python train.py --positions="rope" --attn_scale=0.125 --bias="none" --tie_word_embeddings=false --parallel_block=false --init="normal" --init_std_up=0.0344 --schedule="wsd" --decay_fraction=0.79 --decay_shape="sqrt" --max_seq_len=384 --train_tokens=281600000
Each number is 128 + 32 x the weight over its row's rms, rounded and kept within 0 to 255. Layers, rows and columns count from 0. Numbers have three digits each. The size before them is the row's rms in percent of the matrix's.

# layer 5 MLP up, 1536x384, rms 0.123, rows 687-698, columns 0-191
097:136165096103155143115130124159105092113095205168092140113103123092131088171134107141117142144106102120115175172124195114105128177121174062098155095094152052132176121083138149157122133135117180173095162184142109155154093101127158088175147157127133081078121109147107206091150118077071170150167220116206194070147107153142069132138128166093147159145121134115102088147111105108169142108056091110116100084127097111068163189131092129145099080155171117110115139136115161096126105099111072151071155192131111115136167152130129039130165214100112146122117112205134106088156070215100179108
094:144154093180125141151146158070054102166136145094143113114083163147143150124148196139087114120109192078140131134126087141092152134073179075155127170122142110119075107116201097121143124127099124180145150127093120134136083197116126142166100145130109073104130118136138194104101130142146157196149153108134120127105164123134083163099136191099131146101125117100131130110114113134087134133062123134114100138176185095058138093149139150067157052114144136157124129095123122149186068099136139125074124151138129106062154130143115119148107181145165179113164151172092133154147112125111136111
104:162132107150106122100179136087150114137087152125147077145100122086100091123090104065148141162133109122129130085164101131124110123141188093081095083120077063088115140122085159137113163116124093113072171123069118134087123147174065132148088081110065152212111112089123070141148087167104116096095086075128103135127110087162097066099152128152144162099164127128094169150143137074142104150114130079141183153070089112097122160096087091118129095158103093199087097124105076138160120139111104145095117207153086084143122124088174111113118114181153147158067173109121087170160150093103148119
105:203102125158105062078113110134083134134119171084116145161184115090153068154140136106137165123118158119093136105120182124141126101122146186122179062123134118115116084099107114135093129136132173104068197179146122083128102077121120095158150150176159136116146089128131184158182109139173125112127121166148069134152158110158143122136116124093139092121156107110076063139125168149111105105118133177118178094161091122116117145139153055140081061142096151090114129053158152120184139124163148146137083144118130132144146130061011103108167185160220110131162103130119115118143104210105123162
094:129121067122125094057159156160125195150178119125110142120105105135039143153138113154116127152122176095134097166102119174068148136067140160148114069068100095109106142174137109121100147142120199167157140099091157092138069154138144109107139147099191089103176175127105159156107149118108159225095100168191120091172151086138126120064131142123151083107092086128134156093107136122133119118155109131061088155120139194105120097126128117104164144127138182118145142184160161162131096086112140169124165158139067158109128143095087073124154128118100099110082095121149103156092127071114153066
104:127187163118213124135078112092114153086112107153144092108147058144148119142104200138185149099070089108137148182095104100133148100191173106164098112114045076125076169103126089113117096105147160081077099139115101184101076083069208136128142145120124081115123106130109161096141133094117118101095155148104124085105134075081124145131123144172124118115093106102101147142125102187111147127083119106127167125097140134101080202175108174103105135121163149100127106121187132130135158098092057129102102144180158130121122139142101122088182115160113109124058177115098100064153163156125112097
108:120151187113150063153074149178133128136050161139118120110085133065134109149138128131129125147170155150117111166083118145085111207120157223138092155096080174131144114093184191118110122123164105059135073141079202154132143129192075122144174093186178114152134129124132145108183117089078134132113132117144193082149107142135082104132181109112134109125107142112163118145055164084134110146174142166145123177079136065164134128124073191112108169066149122084139112171080154156121120130165085084116180099127148092120126125185124125140163171109133093123178116149179141171150132129122097122
110:133179135106128142069151146169087098120070176091118127169138136145158144145061079118149185116189046180169154117085141087130099134169140166093116140150124111080131080165086165179107110100122199173106148173121153115139141117170090115141106113128184133197119120165154148070143120153109127106100125161137139141152133150111114204127121127123076132161158163141132121155128164107188097093168151105160115147101073184130062121148166113117134119124107064102094146128113134076148146080071138109152116089176170178146147086109098152109081108131086095165119220130172150078193156124064156113
095:185126130177180114162135102092107181161150147186132113198127181107152121105101127106161118151157095120157141142141202109100150123084063094079146087157110135138129122142124092131130165139104133119086177128162128137149112155144165153065189090121088086134114162111130070160200121126102145176116098184135135144151174110071219139144084131115157148082132153087099108151157095116125115148173097083137158156132138128101128133103148084091119150142119128095114082149124191130168177140106054167077102083118143158087142103159068045109158172141134144151151132169093138153121127089183093091
112:159147085142093096171130129164182102130077152147100117099114114149108134151119122139138127225204152116135092070125111152106138130143122106097130090128138124134135165099079196120115077103129104119079105111148086138087103110116177116162094177107149153117108146128120123111123185099079123166117156129208111137132097161130154117072049200133176075180163129138156112125095164103102122165108055122160116098103151126138158120113054108092118152147126129112088086086110099137104093088133127122126061097139126169124127142159105066138126094083143129135078090089128118139149128099134099138
109:105127129170108166146115101103192109110081108129127144137095155086094127180130105104107087082129126120117200185105120142137114150145149142149114181174114176151150100127176102096116156184140045103132113141181127160135109170160146119079154120118108149064124130141151128124173112107094118162140105122136150109186142112138130131105112043092107182099110157116130066209128127135072105145120190139130142153144175120155127089159128204082099157173125135108113138081145127102147088123091134115079112140117139046155135100123160147134130148082150176156066136176107128118148146148109154111
093:127186073114103146127142038095107171133145160146133147155126117156165160111104122113175098114112081186131132173075153174118108131097145130167162165154117178116098187108156147153095161100081082113112117099137123140164085060125116160132155168108105020117111185183139163117119112112178116158106120109132133179104097154144080067112165125133117104178104096130150117149111137123141119096139148149126165155141187090102117108151067078131112100134119149139090112067160109140113168174221144123104120099159129098072034159116094142127115097135139108133088132195101166071148127163148131135
# layer 5 MLP down (transposed), 1536x384, rms 0.116, rows 687-697, columns 0-191
094:058068153104067114160198083127137136162112139093126104153143122116084140125116116118153159121105118156094103134149088120076174068178107157149142184172103142098111151169152132151147122176146134081112113034135149153081133138146162112092091085104120092148109129131119066134112143155165106083094112130121099132110119130116165117065122094099163059123120148093137126084107081097069099099165179118092155178074111071178036119136114115146077155113149112146143184128103134125136141138161114203099117109099091152141114103134153140159099136140044121145137099113075153100127063088169087104
093:105045180115120089125163117125101122075117084107144160144110118117139154107106128113127111129113064160088084132175147156137149091209067153128078159153107155096124166093149134111093123130128134148109122119124094130186114142143149096073201129134153164198065105077162120051126140085128143092134136028187139132120172164133158234163122130164153110105137117128138142136094194111130103149140141120145138142113103147132176111124115090131100152044103060113092096128084176115110080127066165143105054090083131117120140145123174173076119111161133150143144168094036088128126134150133033117
101:096130112173167116140116090131154149105082146147131128143177147068200146156118155140222156117145082119144121176146151139097170149121103102139150163108192183142148082132122132106124063152131167152165096136126104088160109128174207172159156072122179153066173120110141169118171155131172106121154102116144147173123108102087150113118148151142097067175171108178155140147201114125078137112170099144105163148127139172117100119117179169078097116134107157142070182168132113094157124192096120126161152157077106130131156076142168134135177090107122160107157139109105174143083107176158128111
100:139086157083147136074131184150120207137138072095110102120137125110139102091107130114089101121136129126157162153091138138110160189159098089128184115140141084126153103114070130173115112115183116163077135099110135156157126125180142127108072072170157107197102119122085126051158116093082090179111152091111148138186158073148137120159149139123131146131153124154174116095119165146131139130185078111147178076090146158082117102124130134185171156095103140073123136153090152089124171123095083115141107079172200065150154141134155144164139174099085189127067113130182115118093162134152167134
095:102106163111092093214093097103138087144085090132113126155129123137194109087093142141149141085134093170148126132162092070198106112172057116118101159151142175153127103085095140122073068164131055094105135154122109129117128169113150085215141089153130085137120153174131141072141128189132120096159118047126135157048152143143155178140108141113088159114157158151138131092150116081089152113143161124130140125173130044151107122147111185092099052113104087146118131086134112091130148137131079132156108149100127114129157120204185137129108087131123170149144177111113165095182179216112124110
100:166046170151131145113169182119117155091086152119111146086118164138120122085072081102125153188093158103110088120149204152109108140130080128070124103117105081151045104124134125105147071124134123150172126136120124152093150185177130067161119109205158131101131086123186100160159088175103106109128155135104159117164113137135208130094093139067107123116145107111123152105091119132141118073212126144139083029151130087162210131075132106158140120118180140137151144169175134155115116115118110135136158138154138178099099183131051084144164177119085117109124126150141066163145089182135110114
108:118151102104151118072050124171168112154123117126111145125105148138111122065113131139144114115065145111166120086114117139127148122208149104076121182146168120096127118103141164151191092104122099168158163052159043123124110107118189108128149093104107122086158136162097123128156169052101113096111081110162136165151160147142140092125185095122157099217142146140132099144156130140117102133166148115078154095115155171157122134145105134121075163116149111134201150100136131114182109133145130056103116087115089124102067128175087137160130110065113112106083097146179168088130002096086163167
090:120121137171114148156095104132139127168111112112125071143126105177069107128212162081124082105124133079132088124173168097159151131079153113164172116105122085123178085150110114079051141122165135070126189116136094150132116147128076129148134074127114121138141139118107087152108125124136121155183091173119057127109121086183094088122143058108124130115102117142103095122118127141115086159121108148047132092115127083136151108168126145019134224131134132199144139111090087096147163067079131173097118169146080028083137114098127080115089130130187143082128101149111089162114118112160154112
102:124146067119154125155119119064130137078110159089141141093098151114097033104141107088181133088093116086096159094136154174110167123126122132133138127150160123115106126156108118171189143134075042136133183123196182172114080113124074125133083190151123100117071107133108112211102173137154076143114118117070142166142111125128146152120128136182114112185177087124115177107122101130099118123091119164103092109152099125140122136149098131144166190093073185153093126094144115069170097135089172133184153181073137103090118136162141153136124084090132106098144115115115069142108137144108114164
105:049145139124107102086096169137090163130165059183146127134162131126114127125175116117093071128144130186121121094114158151150086191123107165105095109135075171157142099113168219128139150168068169121157114149156149156142121135184077119099112153131124127128137137140124170160117107136091108139174111124108139120138097119128164113194143128133109143126157118155166107129142080147179085104174088136144137078150123172080127068102202168132105122141071124192149133127079056126158140067140131121076133173163169152144144149112133059092074108156135113107123136125164126126150174163152156097
105:167167168093132132157145184140086161137105108142166095190142150171143146105117141131114103176120165118105144134165117166117130145102142068148143091114149112099135144129128115099109105056099126230122130107110148135116094179157098120130126115117119067159171169098090103133093148089139114115126134092170134127146070124138108108131177155188147100080154087138112171075108144080122140101145064156109132089192141137073090090103157083163121162098075112170121086154143136161128159133185107124177200081128117177110111159091127176152170116161114142114156086161166185129140102151094120142
# layer 5 MLP gate, 1536x384, rms 0.117, rows 688-698, columns 0-191
100:150178104150142178136167134186164131098130162124103112128062134103178147175120105115113173155112152133103124118117133095114083098093111140140134080153122121124107080178094079174120116140169086107094149155147132141114079116152150113120086080188110143184121063181160157161091151119162135133106120184092184132146119143126086082134157090119098117138069160172172104086166072116119113165135116105122104129104111122115062153139111139137127061164163120062139154154134076116085173124153099135182151101171159156170144156127129098148068096083095097142133064120106143113086154149156122139
105:138085134100131154114106119127160095137143137099099096165117148150155119092160138151119105066153184107123167167086114108144144140156053130127124180098071130086070114128121148166154101064123214140168119124099166167146158139065197069124159111093133144130137125053128152160121103077109101152062191202160139168099120105136153152190169148116154147156086124187141109108161151164136103133105122177166120134128127181175090169215149136125118130126144120133186134137141144141136135193147129099105101148110171152077169218175153159129132124040147131181115109091125198056106148129113120099
106:138099143104196122095076178119133126141126142095104074126153079109123097088173118118092083054123118148103147142096138168093141160073142118215135165171084131124161183138136134164142140119164099095089127156107094132111077104149089181118115196093091054158106102164117136104183096140139111162086152152128152146139105094094179119120143159188181112121154145141102148121107185102147172105091119079154138135134133163066083147138083188141144198073139116158120184140178113102153145102110089155155102088150131122125115138127125092104158121106155146148089114144160121139130140150117189045
096:138132114087109156098143105068107198146126060104115061144139138132124073073082102091140105106148141192050114098221059159142142128024157163160155107160140168140099164160132082137098117150184151120128072041104124125098149133167151086050134131141093101134138144123131135139120119154155122130150111072109150142182124121123122143172133158129111182118104128139112168050155131129160139166059085125106180130155124145124065068086152103086073142141114135172132155132059120125149123108107110135109151168199096157102164152091132117126121075101135109148128107105098116119136141090187122155
102:114135167095106148134077125140138130116142125150174076113162183106097111089126211132092114139072147141124185100147102108133150059109176103070089076140091153068146224124183107084133166153142131120110175164144185120124133070129162118125098135050169147188116182141145124081145146134124151176118157149176024122131109091151077108078138124118139147051137078152076108103121083126101123156072149136149183118134164164134141069209084133118103121147099138158145110082143148131098111132051151136123189152110143151126139084094168180101131091169159147142148093112090086108096135083126140096
102:119096123124149150148152092068106148083137098125113121079098153169078083109149158094157076138118161056123066103099074123175131089108089147112108095218125099100096160108102154180123136157098090076103118091149061131148148071104134098113149183082122128113142186141143068138070171103166179118158128073094087220094080085183156118112151122142134151165095111157103164103094084086125060117131186164144120133135148162164140145150109079160103157129165131176104136088158125082087131129122142059103092165123105136146134117100129191093144138094140151117082144073118144139151162133106155115
103:106150129094133140144146158158063088116135158085116160164137128105134163107108057104151178138159168132166114180138094091142122129144125133098137157141074095136210091170138168160107118150155121142103127171122163112158143133099111132112096122148169125160162147142115171096101126111158141086131116162148141131129128109127158145096129071114074187135183188121153119162136158092154096153093138094083096149091071097118082090181119063073148173152083102078156084125122130050152111091185162132169178146195163146113109109106159142122079140127140055133141122091114135043139124139172132091
095:130143179099097129070148121129179115146161113079137158088163149112102126097136133176140162169126122108128169148126109173151127156122112152116082060152099156100134110179147094073101140172143143126129067089152172089172162109136115130177097070107130110084163179121113168064091105143146171152128149152105179133162093103100137145134230127139126167137099133146162081147118101142134148063128178067146105105121157134148159109067196096098157132126182119166058093167178141121101145088167159143164204126133132149079117122169073124100160107094102085177104123148153177117103151110154079100
101:159138182147169076096196146146082170093151094122133157163119139185053138091106184159176114109136112149105146188145105103197095112163103113090194120080169073148103189106096168095130127081104075138124163140128084125085128135159157097097106186114087139116114143149102061105179145127090176089155129156126145135133142184092096075070053122095166085078119100147140123141163145116149148171122101104131137117138114128109144102105051136097138121158169098145119122128102174135083130086140132150098085148072158155105078131098159104138167155159095132112095108054126156136132084165080082082
107:151073094112100135127105189129094138146163159144153106115149142154169094147139175139174200176159138075112083085148126121110187118092133099095163156073121153121098116138084130116128104118094138158093156116067160142125120136134085166146192100109157071148123127144098158118108106163152071132120151146162079154102098105104102160123127151171109106160138098081118173068056150133104117139118091107130167115106151092103174124136105128183119143093114116144142077078108086107168098174137097133148129090124095174098068152127061171203152127157119095141190130114145115164114091085106064123
097:124137109115103170113216101144151146108217180153125097140083142102075135096185171075144165136138165116110105128097168181128174167163106125115100164199069130083115157144113103137115122160060123107160145083120158117123123151098134156150182151118119122093164140111153203139131125130157142069096134137139138146150104068159077156127103153120129137124120184156137124095129124205170109137105122147098126106158136145115105152090161107130135065088173137157124099114166121133150120125202118139100145187089191144111085135081124099132165137093119064139107113160136141130086116118112029147